python train.py --n_layer=11 --d_model=160 --n_head=2 --n_kv_head=2 --head_dim=64 --d_mlp=640 --vocab_size=8192 --activation="gelu" --norm="rmsnorm" --norm_place="pre" --norm_eps=1e-05 --positions="rope" --rope_base=10000.0 --rope_fraction=1.0 --qk_norm=false --attn_scale=0.125 --bias="none" --tie_embeddings=false --parallel_block=false --init="uniform" --init_std_qkv=0.0332 --init_std_o=0.0 --init_std_up=0.0332 --init_std_down=0.0 --optimizer="soap_variant" --lr=0.00827 --lr_mult_up=1.13 --beta1=0.95 --beta2=0.95 --lr_head=0.00673 --grad_clip=0.5 --warmup_steps=200 --schedule="wsd" --decay_fraction=0.374 --decay_shape="linear" --final_lr_fraction=0.0 --batch_tokens=65536 --seq_len=384 --doc_mask=true --z_loss=1e-05 --train_tokens=188300000 --steps=2874 --dataset="wikipedia_en"
Each number is 200 + 40 x the weight over its row's rms, rounded and kept within 0 to 999. Layers, rows and columns count from 0. The size before them is the row's rms in percent of the matrix's.

# up: layer 8 MLP up, 640x160, rms 0.249, rows 313-412, columns 32-63
# down: layer 8 MLP down (transposed), 640x160, rms 0.237, rows 313-412, columns 32-63
up313,099,170,230,244,213,151,139,196,150,174,247,94,173,217,212,257,192,128,126,155,273,178,189,255,196,207,248,195,212,211,181,184,197
down313,104,200,244,98,121,203,245,188,224,206,160,188,103,218,168,219,158,161,254,180,272,233,184,278,116,186,256,240,266,258,144,131,120
up314,095,244,233,154,177,148,240,226,245,260,262,186,221,174,193,170,181,250,180,295,233,218,250,200,207,204,211,220,248,218,105,147,199
down314,109,235,209,200,231,239,228,120,237,198,261,116,200,212,148,180,136,158,191,204,255,158,254,234,215,177,239,163,198,203,218,244,120
up315,093,196,175,171,143,216,211,197,160,230,235,179,220,176,187,188,207,172,282,224,244,131,171,188,170,222,188,216,247,150,226,154,203
down315,089,225,238,266,188,222,165,168,181,189,161,216,213,230,74,260,169,187,191,240,219,151,290,198,162,236,193,285,204,214,165,234,192
up316,103,205,232,276,215,132,133,215,181,201,214,229,201,202,206,146,188,250,254,195,202,134,170,152,219,217,136,141,164,169,270,210,242
down316,089,155,234,181,182,202,216,209,221,164,178,232,203,208,186,200,202,159,248,158,173,228,195,226,227,174,188,154,220,185,186,167,186
up317,092,221,263,216,118,173,166,179,244,193,137,232,242,210,197,217,186,166,191,210,214,249,211,230,210,251,218,216,137,190,162,208,228
down317,095,157,263,136,221,112,230,246,151,191,212,166,251,217,209,208,162,211,284,221,157,271,214,198,198,222,211,163,196,191,159,167,165
up318,104,184,254,192,142,195,186,157,177,238,203,197,187,139,217,156,234,109,189,237,237,141,218,246,228,147,198,236,292,99,115,232,125
down318,104,162,147,219,157,176,166,153,190,294,152,222,157,144,250,215,278,140,215,211,217,131,243,149,206,206,188,157,240,122,188,246,178
up319,091,236,192,236,231,231,231,174,170,162,200,193,133,159,188,201,269,197,239,198,167,168,207,218,209,201,206,189,252,138,211,213,134
down319,087,145,257,186,144,199,154,192,106,220,184,139,168,141,225,244,203,267,213,162,144,206,212,99,141,142,174,239,209,166,245,212,272
up320,099,241,217,305,180,170,141,182,221,248,218,243,182,231,244,219,215,241,110,171,208,232,214,231,187,329,225,188,222,222,205,185,221
down320,101,156,222,179,258,168,242,185,154,242,224,247,169,216,159,212,98,330,206,233,195,202,242,198,233,229,230,250,167,245,221,240,226
up321,095,150,164,216,220,189,190,162,147,70,215,223,224,205,262,207,214,174,232,179,185,191,204,158,168,152,189,115,222,255,238,196,204
down321,089,170,265,167,179,197,198,184,276,204,237,212,139,163,172,244,222,189,168,103,213,185,214,94,217,210,281,164,168,239,154,289,229
up322,102,273,224,218,199,192,255,220,121,217,176,175,175,210,182,239,213,167,158,160,195,253,170,127,261,171,271,184,144,118,210,270,189
down322,094,122,135,220,143,156,227,198,215,222,172,182,206,180,216,183,247,267,213,214,200,273,225,239,225,221,121,234,238,229,107,275,218
up323,096,189,276,180,223,189,225,161,205,189,165,270,132,155,161,182,179,197,250,222,270,152,179,184,261,237,168,293,301,232,223,143,248
down323,091,184,216,175,183,238,209,222,173,187,207,224,192,203,225,165,178,199,211,204,146,212,164,214,232,287,219,150,226,215,161,223,235
up324,094,229,282,266,172,155,193,173,168,188,257,159,191,147,238,222,231,142,140,129,156,217,229,249,264,128,165,237,200,223,222,218,213
down324,104,185,182,157,246,233,184,243,239,164,198,253,188,140,173,189,203,225,236,224,202,188,197,246,249,173,169,273,185,151,201,155,275
up325,091,110,200,185,214,208,191,179,234,194,280,223,211,165,210,202,186,211,118,239,156,165,218,143,216,224,281,210,187,222,141,210,233
down325,099,241,198,246,164,218,186,216,158,270,185,208,191,195,179,186,153,153,184,214,180,242,146,181,217,250,200,159,171,111,217,161,227
up326,107,164,224,214,194,203,185,177,239,213,195,198,201,190,178,166,189,161,169,257,200,134,182,151,223,295,198,151,184,273,142,150,131
down326,105,197,180,201,183,191,198,250,226,286,188,203,205,161,170,180,200,203,145,181,149,232,146,228,282,186,203,200,243,168,204,200,198
up327,098,204,256,199,239,149,165,130,284,232,229,167,173,186,214,253,155,200,124,217,232,193,232,192,195,148,189,139,194,203,251,200,207
down327,091,160,181,163,174,222,264,178,182,206,225,187,239,194,218,219,182,248,236,175,183,169,166,232,270,205,165,194,254,182,138,240,205
up328,117,252,167,189,217,232,244,192,245,230,233,203,202,242,185,175,252,198,285,218,183,215,230,176,192,168,230,144,224,157,174,240,209
down328,121,178,294,173,202,206,223,278,253,240,241,183,187,205,205,166,272,175,255,149,184,253,170,149,166,300,177,141,248,168,253,81,247
up329,098,181,195,150,239,212,187,137,232,206,201,192,207,226,156,240,216,196,195,226,199,214,233,197,228,125,207,237,232,285,286,204,181
down329,102,142,247,225,149,220,250,171,246,230,208,184,200,109,212,260,190,181,252,277,153,158,166,239,166,192,182,214,230,210,205,157,224
up330,098,195,232,245,282,146,176,171,183,206,192,182,190,214,208,253,150,237,216,285,251,205,214,236,170,156,222,199,132,239,223,149,254
down330,101,194,192,174,195,178,310,189,201,187,168,217,201,267,205,228,242,227,145,155,162,177,226,149,153,189,242,268,137,248,234,149,242
up331,092,253,172,251,106,245,238,152,203,159,163,206,201,227,170,225,202,220,243,269,204,197,196,228,233,215,179,221,159,185,225,195,228
down331,096,219,197,231,216,237,167,205,168,266,167,238,185,208,201,247,175,188,189,142,171,249,154,205,267,153,202,254,220,271,126,151,197
up332,106,224,193,229,119,255,251,195,164,308,220,258,194,246,199,227,181,187,262,233,250,159,228,285,142,217,251,173,206,210,181,164,208
down332,106,272,216,207,185,226,163,139,158,128,195,131,208,189,199,220,182,193,220,197,133,185,237,229,266,170,168,197,220,209,158,184,236
up333,105,185,174,181,228,182,115,249,201,162,227,205,184,248,206,270,264,228,153,259,234,244,202,242,216,201,137,194,211,149,178,199,188
down333,098,137,271,205,166,158,196,205,218,237,181,222,202,158,200,194,203,210,174,143,225,181,202,181,140,244,259,190,194,206,200,320,179
up334,109,124,215,199,188,181,218,163,266,208,168,209,206,128,224,183,205,181,200,159,242,195,137,242,208,185,239,237,240,214,158,198,181
down334,124,175,182,185,229,193,196,207,218,187,217,294,225,167,198,193,166,209,221,256,227,275,94,294,188,186,228,158,203,154,164,167,191
up335,114,203,188,230,236,172,178,287,204,226,267,218,237,219,199,183,180,274,178,137,120,237,216,193,232,191,165,121,167,216,181,146,158
down335,093,146,288,241,170,149,163,151,231,194,206,141,172,203,225,229,231,125,189,234,256,190,172,226,204,209,208,223,244,203,207,189,207
up336,109,244,176,172,134,171,180,221,241,261,173,221,178,228,168,246,213,149,279,265,216,189,171,241,180,215,157,282,230,226,200,184,194
down336,117,197,227,202,157,162,170,143,222,175,216,254,151,195,196,177,185,187,232,172,217,168,223,300,171,190,257,167,195,227,241,181,182
up337,105,239,238,202,202,169,189,218,183,149,305,168,102,192,154,257,253,113,228,277,235,168,185,217,188,216,243,172,187,228,201,149,201
down337,110,275,152,197,142,185,246,187,270,144,193,236,269,241,279,193,209,139,197,202,113,245,190,181,185,244,204,224,183,182,126,220,201
up338,096,171,223,144,183,172,172,262,268,218,203,195,224,124,125,218,227,188,266,155,203,233,285,183,200,243,216,89,266,271,172,196,219
down338,099,204,226,271,148,258,246,154,129,255,162,191,185,228,211,226,244,200,186,233,240,166,189,181,153,175,186,222,176,173,198,209,202
up339,101,198,199,198,171,228,223,176,229,160,213,175,246,178,161,170,223,241,211,159,244,145,235,210,236,129,230,250,272,184,174,259,165
down339,103,224,253,168,161,239,203,240,180,196,159,279,201,154,155,200,198,214,149,177,233,216,186,173,205,236,179,162,194,153,169,241,184
up340,107,100,161,200,219,134,234,117,253,250,178,199,268,248,208,172,172,193,178,203,168,198,224,249,163,304,132,202,221,247,292,171,185
down340,109,202,196,170,206,189,260,166,283,274,155,227,172,227,215,138,183,180,118,233,200,253,187,243,149,212,199,233,186,159,213,213,232
up341,106,271,133,231,160,149,230,186,178,190,143,209,285,282,194,249,194,200,141,173,255,161,132,223,253,217,181,224,157,198,267,187,217
down341,108,257,252,198,202,233,249,196,154,194,256,236,261,237,179,164,124,318,173,203,260,184,231,138,181,213,227,272,139,191,233,245,158
up342,094,237,259,226,196,182,236,199,173,200,211,197,201,235,238,242,212,218,196,221,176,115,186,214,217,186,201,209,188,143,241,187,266
down342,103,178,269,123,188,240,108,186,201,293,196,131,216,199,189,192,139,147,238,214,168,165,208,171,202,263,269,151,236,239,157,263,204
up343,094,229,219,232,199,168,126,211,237,90,243,178,202,141,243,217,325,237,170,179,187,205,155,159,222,185,201,267,182,196,252,259,236
down343,101,197,191,254,261,256,242,259,163,175,198,234,180,199,208,196,160,238,203,182,182,254,218,158,227,185,170,216,186,190,183,230,184
up344,101,209,170,187,184,173,247,258,199,153,209,218,258,225,192,266,234,95,181,212,118,191,122,227,197,239,155,199,189,187,200,264,205
down344,091,239,164,164,210,201,156,177,152,241,154,269,123,197,216,247,201,168,117,256,201,203,193,229,123,262,160,222,256,188,237,97,205
up345,092,161,205,241,231,188,179,211,224,243,200,222,139,187,203,231,244,188,190,155,214,157,254,233,170,235,156,157,159,200,247,129,174
down345,094,303,194,168,159,212,169,199,218,188,241,192,215,78,128,178,168,154,201,298,214,213,150,230,189,250,203,203,201,188,190,194,184
up346,103,169,233,218,227,226,175,172,208,218,237,192,159,158,168,176,197,206,189,281,224,202,163,144,244,235,323,197,203,178,159,145,325
down346,100,139,201,188,252,198,136,232,201,166,223,200,216,188,237,155,193,282,191,155,137,144,209,210,197,181,173,238,182,194,209,150,187
up347,095,269,280,174,201,145,201,244,174,186,212,138,221,175,212,195,248,154,212,208,171,232,182,223,268,199,194,194,184,222,224,178,214
down347,092,171,196,253,225,246,217,171,219,175,223,185,125,193,173,217,214,171,211,239,257,214,149,231,212,183,179,208,158,202,244,178,198
up348,099,238,186,235,204,269,276,172,275,231,219,139,297,169,263,239,123,229,255,229,164,158,195,218,195,151,175,245,156,160,246,180,236
down348,104,184,241,259,196,154,167,209,191,103,137,259,218,189,192,212,146,242,228,155,197,225,211,159,163,165,203,193,206,226,168,162,188
up349,100,209,238,206,188,205,238,292,227,248,122,232,243,210,136,245,264,213,204,203,230,185,236,237,151,238,108,218,222,322,189,229,131
down349,094,196,163,210,205,157,196,189,201,190,256,170,192,220,191,187,189,141,166,201,223,150,259,208,220,244,201,197,211,142,177,198,221
up350,110,192,210,189,197,197,277,184,256,175,197,227,254,248,182,206,214,168,210,246,232,215,182,225,146,254,242,162,245,200,205,171,198
down350,110,249,148,171,192,124,263,198,226,206,208,180,237,229,207,158,173,193,235,166,219,168,174,210,185,197,197,242,201,164,195,140,169
up351,110,308,237,179,232,212,175,246,207,193,232,191,195,190,242,208,152,181,198,177,192,193,164,153,204,210,166,291,199,165,225,169,273
down351,110,198,242,202,209,150,124,213,125,200,199,190,140,160,185,128,272,190,210,197,244,169,251,171,190,288,244,174,136,165,175,108,214
up352,099,176,229,151,151,212,258,177,226,221,200,225,185,194,216,168,211,173,126,271,219,171,223,208,286,227,198,204,111,164,215,261,242
down352,098,188,79,246,199,161,188,175,185,153,110,171,193,173,141,160,159,232,214,161,191,204,158,213,188,180,165,197,250,216,196,241,190
up353,091,175,170,239,221,177,249,170,218,210,252,250,271,175,191,197,253,268,232,114,195,265,101,181,176,196,127,141,167,279,273,157,169
down353,071,184,272,205,198,196,135,196,267,205,237,175,185,215,240,231,239,192,152,206,191,126,215,172,197,231,189,198,291,142,198,108,145
up354,094,185,200,172,190,186,217,219,193,217,249,199,179,211,261,193,162,144,246,219,180,199,195,210,196,199,192,221,115,244,214,166,144
down354,090,212,204,169,102,259,272,251,189,196,196,193,154,211,211,187,121,221,162,266,197,192,254,253,236,263,190,206,182,160,172,221,209
up355,107,247,219,188,225,242,198,199,186,157,216,214,219,147,219,248,178,172,215,226,257,138,282,189,198,181,144,168,139,225,204,199,167
down355,106,210,205,190,202,290,228,257,151,138,192,124,173,221,200,231,238,164,203,183,199,127,255,227,283,251,198,175,138,239,202,184,223
up356,095,213,158,214,202,194,192,211,186,194,189,85,214,279,219,157,283,161,133,232,179,146,194,242,143,257,199,215,235,84,201,242,148
down356,096,109,153,200,257,194,238,178,223,231,221,261,184,157,177,215,147,252,183,191,218,196,135,232,218,199,160,87,250,262,263,185,227
up357,102,156,211,205,222,215,183,234,183,172,183,221,182,207,193,222,261,183,134,220,219,231,229,203,200,146,154,188,195,172,195,198,170
down357,102,190,224,166,224,198,216,247,142,206,166,300,211,182,182,162,203,218,154,272,262,168,137,181,237,119,156,194,174,188,238,131,201
up358,093,229,208,197,200,181,95,192,154,194,151,112,151,135,271,198,199,221,245,226,233,230,150,162,157,236,160,170,246,249,211,254,216
down358,090,201,219,208,243,231,214,200,163,198,222,184,281,224,281,256,134,306,186,170,225,177,203,168,204,258,268,224,193,182,160,157,274
up359,106,130,158,225,139,151,186,112,299,212,224,196,189,188,267,216,207,211,210,226,233,269,144,199,185,228,165,160,185,193,219,179,254
down359,111,256,247,191,232,146,177,187,180,202,197,189,206,134,214,139,235,188,195,255,170,77,242,144,179,246,156,182,151,208,165,184,249
up360,100,276,200,207,220,157,249,195,197,163,227,230,156,182,256,190,223,159,177,277,203,204,220,218,223,178,187,215,183,145,220,85,175
down360,111,156,160,193,148,197,225,211,219,169,261,197,254,206,202,209,144,183,168,174,194,269,240,157,193,219,233,218,185,224,206,205,195
up361,103,251,241,186,246,173,220,111,178,258,259,224,179,198,253,175,244,205,164,122,181,218,83,222,208,166,207,193,183,208,241,160,147
down361,101,220,236,204,230,247,187,261,221,239,268,223,176,254,114,218,197,207,134,268,230,176,248,205,169,209,276,227,216,280,161,218,157
up362,090,172,220,189,273,148,205,192,226,220,180,188,159,189,222,144,174,222,206,182,278,206,138,232,189,207,170,197,267,186,88,187,267
down362,091,227,171,172,171,285,225,224,110,210,219,234,242,178,191,217,135,207,173,192,101,167,277,189,219,151,154,182,171,212,240,238,157
up363,104,252,170,187,138,283,202,264,235,247,205,199,158,166,230,207,191,256,270,126,249,223,196,159,186,234,213,216,208,185,189,236,196
down363,098,171,186,247,146,228,163,193,185,219,276,206,146,141,144,178,169,217,210,203,174,220,189,141,191,181,154,230,183,188,223,236,178
up364,101,151,185,183,144,207,226,251,215,195,168,219,253,261,273,228,259,216,145,194,151,116,182,222,241,217,194,153,167,169,192,202,155
down364,095,216,201,218,156,236,195,256,242,209,227,238,167,213,165,173,249,191,267,152,161,246,254,182,207,180,204,210,289,225,125,140,166
up365,109,168,267,178,211,214,179,179,207,214,205,220,185,146,176,240,232,173,289,190,191,196,196,200,196,226,205,286,148,223,206,119,223
down365,133,234,166,166,166,161,141,279,169,170,157,190,218,235,211,211,256,178,211,192,243,175,261,168,174,217,180,242,204,205,200,252,206
up366,094,219,228,220,211,161,272,168,272,237,161,178,171,203,228,196,135,177,203,193,172,243,222,172,123,155,244,202,211,202,127,153,178
down366,095,190,192,223,147,208,199,179,174,155,198,170,253,163,210,195,212,166,276,236,194,155,193,195,142,235,183,233,236,234,259,125,155
up367,110,218,176,217,208,216,180,275,161,214,99,191,215,205,138,208,247,204,193,191,134,185,171,226,179,101,156,117,147,209,183,206,131
down367,101,193,203,182,235,171,132,180,175,265,182,173,177,230,178,210,126,193,218,217,206,202,173,240,174,211,206,194,222,256,194,176,120
up368,094,231,275,161,170,160,238,226,206,151,199,136,213,300,151,201,251,188,134,240,171,170,143,171,166,207,169,148,158,211,266,188,252
down368,095,134,199,232,194,157,127,218,183,88,160,211,183,240,145,171,250,236,276,215,188,243,212,121,164,198,174,105,264,157,255,173,187
up369,101,230,209,171,256,196,235,234,263,209,240,249,105,261,191,200,204,198,196,185,148,180,248,130,156,153,145,211,171,249,286,206,184
down369,100,182,189,108,227,245,151,221,176,269,119,166,186,227,245,175,190,193,130,261,192,205,198,177,237,188,222,164,187,254,165,243,207
up370,110,185,153,211,125,210,224,206,183,169,132,195,120,276,206,202,172,144,256,242,234,172,220,302,182,156,174,229,113,140,221,217,250
down370,102,219,170,176,251,174,172,227,194,192,193,165,182,201,157,139,266,198,243,208,162,166,249,222,248,212,193,283,158,212,192,191,166
up371,097,139,164,240,231,192,214,263,208,175,199,193,108,217,183,228,174,157,115,213,167,182,274,173,225,144,188,248,230,239,180,249,198
down371,101,151,225,165,237,210,207,155,178,220,224,184,268,261,257,161,163,214,201,258,222,168,244,160,181,210,231,239,213,187,247,288,148
up372,090,264,141,214,122,170,219,206,209,197,210,204,238,223,169,251,175,207,219,145,269,186,192,222,187,230,214,230,157,166,131,137,204
down372,089,199,175,264,300,256,202,150,207,163,199,153,124,225,162,194,194,214,216,192,257,169,243,185,190,191,151,139,160,212,142,136,225
up373,097,219,230,155,218,210,234,278,192,210,134,220,179,183,192,199,233,193,105,224,155,228,167,167,259,218,190,171,220,214,202,175,228
down373,091,218,172,177,141,218,176,197,200,232,223,185,240,244,155,193,209,180,169,195,175,192,145,199,176,167,222,208,203,194,183,213,229
up374,104,229,201,250,254,211,238,289,232,158,177,222,170,212,196,279,209,203,228,140,222,187,191,263,232,189,131,254,202,226,128,181,248
down374,098,209,230,178,248,178,158,201,240,203,286,164,180,244,139,258,236,218,200,144,248,172,136,214,163,166,136,202,146,134,198,123,202
up375,097,133,154,125,199,330,173,238,216,143,148,143,206,165,177,228,200,175,147,290,241,199,154,173,190,165,151,240,176,225,257,145,210
down375,127,241,187,249,253,175,195,117,198,207,171,172,186,229,185,149,263,186,202,195,152,203,226,179,162,166,242,224,168,147,226,250,232
up376,090,207,213,173,236,182,168,229,196,205,235,263,218,267,224,211,192,219,129,220,137,199,200,202,128,180,200,141,200,176,224,210,174
down376,096,152,160,223,243,219,226,196,179,204,201,138,185,168,187,180,227,192,206,214,332,217,216,186,272,199,248,217,196,212,224,213,217
up377,108,243,162,238,217,237,186,178,179,187,181,190,150,166,280,182,179,190,220,227,284,145,193,261,182,198,154,220,122,155,282,178,205
down377,105,250,205,130,247,283,176,188,132,232,233,176,204,227,148,150,193,182,228,195,163,242,198,245,177,183,246,186,227,183,231,190,229
up378,094,250,218,176,232,234,240,202,168,283,157,184,213,193,228,218,172,279,171,255,259,216,155,235,169,192,236,114,182,249,191,232,146
down378,090,155,157,264,160,149,177,219,177,162,295,227,224,182,224,212,238,158,187,158,209,205,214,191,171,248,161,268,219,97,198,158,217
up379,090,170,200,187,127,222,292,226,208,173,176,139,223,209,183,196,205,222,197,243,201,208,180,177,177,121,166,205,206,238,264,230,182
down379,090,249,232,235,262,180,180,177,141,152,283,203,185,130,202,226,238,149,206,157,193,158,233,204,167,216,207,225,186,119,180,277,215
up380,109,182,253,187,227,253,109,186,260,181,156,122,220,251,173,228,256,214,172,183,165,145,164,333,249,221,199,272,182,170,180,163,176
down380,109,214,143,202,204,202,159,271,164,123,117,152,198,171,149,220,243,206,189,230,223,251,191,252,197,238,170,157,205,148,138,189,171
up381,096,230,226,204,196,154,165,161,159,181,206,145,221,209,147,253,218,245,209,129,227,159,197,169,275,271,156,205,199,211,207,180,182
down381,104,225,153,248,179,170,188,180,212,270,208,221,270,210,167,209,169,218,194,143,210,154,195,188,170,217,224,220,184,215,231,159,158
up382,110,79,193,170,276,218,180,222,231,216,201,222,261,225,180,230,203,204,168,209,244,132,247,181,208,183,259,199,192,251,175,286,202
down382,096,201,264,201,136,174,188,106,180,177,203,224,197,237,172,187,197,219,162,119,240,210,154,203,205,178,191,209,185,118,218,210,203
up383,104,264,214,232,204,287,179,256,179,103,249,188,144,220,193,303,201,172,209,264,221,200,190,245,198,244,177,202,211,201,250,178,241
down383,100,176,183,180,219,148,220,259,176,202,260,150,177,193,203,221,227,205,190,183,169,237,179,257,190,137,183,184,183,274,232,140,213
up384,104,182,209,251,143,234,239,178,209,146,182,148,177,148,277,230,192,196,236,174,297,229,178,112,209,174,231,208,202,196,179,262,215
down384,082,182,261,243,220,214,186,243,166,171,236,166,186,203,184,126,200,146,185,173,201,199,265,210,169,140,169,258,265,202,251,251,231
up385,120,164,190,161,161,208,193,269,209,178,134,264,252,201,202,175,221,119,207,226,183,246,120,156,247,129,112,249,153,129,185,174,218
down385,115,207,279,165,200,200,224,293,186,188,238,233,186,198,295,211,180,151,234,154,179,254,172,213,283,169,182,171,193,200,230,206,191
up386,096,199,181,169,268,158,185,197,130,223,167,174,131,129,188,136,167,161,219,187,171,204,219,218,222,233,121,168,225,245,247,158,206
down386,101,244,195,137,165,233,242,249,260,186,153,147,283,196,258,251,289,218,158,246,216,257,169,163,180,178,241,256,201,178,177,259,204
up387,096,273,273,166,107,293,193,137,217,214,175,180,235,190,207,231,255,231,213,131,176,179,233,203,191,162,163,193,187,164,201,159,258
down387,093,235,174,245,274,184,249,189,261,173,217,191,192,250,204,230,200,206,291,238,153,201,184,124,239,201,208,240,153,200,161,170,230
up388,096,197,168,263,255,160,162,165,213,234,158,243,214,199,187,123,230,230,169,235,176,179,132,227,182,182,245,184,219,207,223,270,156
down388,093,236,188,221,135,271,215,200,147,168,267,169,147,200,182,211,288,172,203,232,265,205,250,161,241,201,176,200,224,207,219,217,247
up389,096,221,204,190,177,169,153,202,219,223,224,112,167,247,182,226,264,173,231,152,240,199,155,238,145,241,228,180,223,132,194,195,194
down389,099,228,158,206,225,233,167,190,153,192,249,274,225,220,232,253,193,225,238,166,142,225,214,191,221,205,222,128,236,156,262,284,211
up390,100,266,166,202,232,183,210,221,267,183,135,234,256,192,206,205,209,154,224,148,183,176,176,247,226,129,244,210,208,227,243,189,186
down390,101,202,175,190,139,273,143,145,180,208,99,240,228,138,250,201,221,220,160,179,196,174,205,179,203,241,184,192,169,214,218,259,209
up391,097,201,267,169,173,218,115,235,195,225,112,146,234,118,184,258,226,184,175,92,169,244,173,200,164,178,195,233,154,236,177,239,186
down391,094,251,178,204,164,234,108,177,181,180,226,189,181,253,167,230,205,230,204,280,216,203,249,273,153,80,165,218,197,162,212,140,249
up392,098,211,254,170,188,231,177,129,146,201,206,191,131,246,240,172,205,237,203,205,262,218,199,228,197,184,209,178,171,209,296,276,269
down392,101,271,160,244,194,188,224,170,214,158,174,246,234,164,99,240,173,150,219,191,200,210,167,167,248,204,197,171,169,171,147,110,194
up393,093,156,195,230,158,193,197,166,210,117,258,212,172,197,229,241,265,160,170,277,237,141,220,186,244,177,214,155,148,249,196,240,225
down393,093,206,207,149,220,127,211,262,167,169,252,117,261,253,139,195,208,181,191,228,256,188,178,194,160,261,203,215,163,143,257,211,233
up394,091,210,211,223,212,199,111,209,214,127,231,263,245,157,199,193,205,187,204,190,198,173,206,241,144,181,118,180,172,201,182,177,130
down394,087,136,146,145,178,279,230,191,229,241,205,204,197,267,222,252,213,242,202,143,260,241,162,191,225,233,203,230,281,163,211,260,181
up395,096,159,248,257,166,212,199,166,133,210,171,226,225,184,236,166,233,192,153,188,209,180,209,237,275,258,230,173,224,101,211,185,287
down395,096,216,142,225,210,206,223,217,195,228,222,182,149,227,152,281,234,210,258,217,226,191,249,149,137,158,248,200,225,287,192,188,201
up396,102,190,219,204,223,233,176,138,197,127,103,159,200,207,201,188,223,211,181,189,252,125,201,232,228,259,174,218,139,140,204,217,172
down396,102,235,139,175,257,215,192,141,233,224,179,225,260,233,183,208,121,163,192,241,135,172,204,209,164,139,232,250,205,134,226,194,207
up397,102,197,233,266,193,198,160,232,187,227,252,235,158,204,265,207,195,256,197,186,200,229,187,143,171,205,184,228,169,141,268,176,140
down397,095,261,153,187,190,158,152,202,200,257,153,172,158,233,239,285,175,215,158,201,226,236,233,71,198,206,212,115,190,233,176,278,153
up398,094,214,239,213,161,221,269,215,205,225,145,146,183,241,211,270,273,242,241,236,267,174,160,144,232,147,179,149,226,259,192,200,135
down398,104,173,240,222,168,255,219,161,127,241,317,174,211,138,239,200,200,223,209,231,108,187,187,200,192,293,186,305,173,165,233,169,175
up399,099,197,184,251,235,181,189,186,260,218,151,150,240,251,197,218,212,172,263,207,172,193,183,165,206,248,232,231,222,146,219,178,214
down399,104,249,260,188,249,211,279,191,207,163,209,186,206,160,167,174,242,158,262,238,223,197,191,193,190,158,260,235,149,214,212,175,239
up400,094,188,174,172,329,230,301,209,195,201,254,229,225,279,172,249,178,151,193,172,112,212,230,221,191,187,194,208,186,180,143,185,146
down400,087,280,217,155,184,200,164,227,144,137,137,206,251,242,183,206,172,186,263,113,215,179,314,155,199,145,193,313,217,181,173,205,291
up401,103,173,236,258,278,220,173,247,174,259,160,134,186,232,157,149,198,75,173,273,185,167,141,188,241,194,255,224,113,198,179,221,220
down401,101,233,169,208,192,175,209,266,181,175,231,177,241,209,191,217,217,161,182,182,213,158,183,263,221,194,263,243,248,126,238,210,243
up402,112,227,185,223,139,243,188,222,180,210,144,244,219,190,186,246,185,214,179,165,202,201,172,181,190,138,181,255,136,114,222,159,238
down402,101,217,119,169,269,199,141,183,191,265,144,281,256,229,181,172,211,149,210,230,132,180,225,189,167,142,207,187,148,177,118,222,191
up403,097,229,174,148,117,234,164,257,188,293,182,184,178,169,170,243,198,158,244,279,255,203,212,275,210,210,230,224,183,256,245,239,265
down403,101,154,180,200,233,135,213,91,155,219,188,188,143,205,275,94,134,186,200,187,223,178,190,171,159,159,159,232,151,184,198,220,152
up404,110,273,191,236,150,198,148,180,228,163,216,115,153,203,151,254,198,202,157,147,157,173,225,227,242,243,226,203,200,177,166,190,197
down404,099,208,206,175,245,224,180,206,207,267,229,210,194,155,183,175,223,196,183,149,250,284,241,188,183,154,279,209,282,227,240,194,192
up405,116,141,189,203,184,231,250,220,142,160,197,258,256,205,216,163,165,210,223,299,268,199,168,207,153,148,252,240,148,199,133,203,157
down405,112,152,121,184,168,210,216,201,187,250,182,266,249,244,194,233,186,200,268,271,226,135,195,185,164,215,273,216,155,193,184,230,262
up406,096,264,225,215,132,196,131,214,89,145,161,191,243,255,190,195,197,247,217,215,156,179,211,248,189,186,225,152,136,200,218,259,185
down406,100,230,166,223,223,189,208,232,252,181,188,158,199,225,255,216,234,152,238,186,186,217,278,248,163,240,171,187,202,295,220,174,244
up407,094,219,196,255,223,130,251,251,210,176,140,175,282,241,191,208,201,213,214,207,214,162,141,244,213,176,170,214,186,186,213,208,164
down407,097,203,130,161,135,240,150,246,190,176,179,179,217,206,180,153,183,178,272,156,184,177,179,187,171,176,248,200,166,227,189,221,201
up408,100,253,157,188,218,105,155,156,176,173,190,219,271,207,197,202,269,143,204,216,168,197,169,252,190,265,143,181,217,245,204,253,193
down408,090,281,222,241,273,215,219,221,203,197,203,214,142,221,235,166,157,225,153,168,219,142,145,151,136,107,234,225,186,240,195,246,207
up409,098,155,191,196,200,220,131,195,252,133,197,201,266,237,272,236,227,210,186,191,211,271,187,209,142,133,251,195,177,195,209,226,175
down409,105,159,169,272,152,184,165,211,171,216,198,201,189,243,199,169,178,225,154,175,264,210,108,205,147,200,202,253,198,215,200,150,248
up410,095,215,170,211,146,223,151,140,118,139,169,139,239,207,246,246,251,129,182,241,184,169,167,134,196,173,178,147,201,287,245,223,189
down410,087,179,160,235,192,114,201,192,307,228,233,222,153,243,192,222,199,294,224,174,196,175,169,242,251,157,237,228,187,150,199,215,200
up411,098,182,156,226,150,191,235,167,254,224,221,202,206,195,241,232,161,255,208,204,292,154,258,197,186,163,271,151,194,215,254,227,184
down411,097,253,167,186,112,196,214,225,172,209,196,142,140,182,192,203,156,109,203,259,215,181,187,194,159,267,239,153,200,193,253,165,243
up412,101,181,262,248,206,148,236,214,266,195,209,242,211,157,192,200,167,179,197,174,209,253,129,266,158,219,210,214,207,226,258,211,193
down412,125,146,212,193,248,166,144,211,184,175,186,161,205,157,202,233,186,186,220,231,136,208,240,177,217,237,169,219,206,210,175,139,212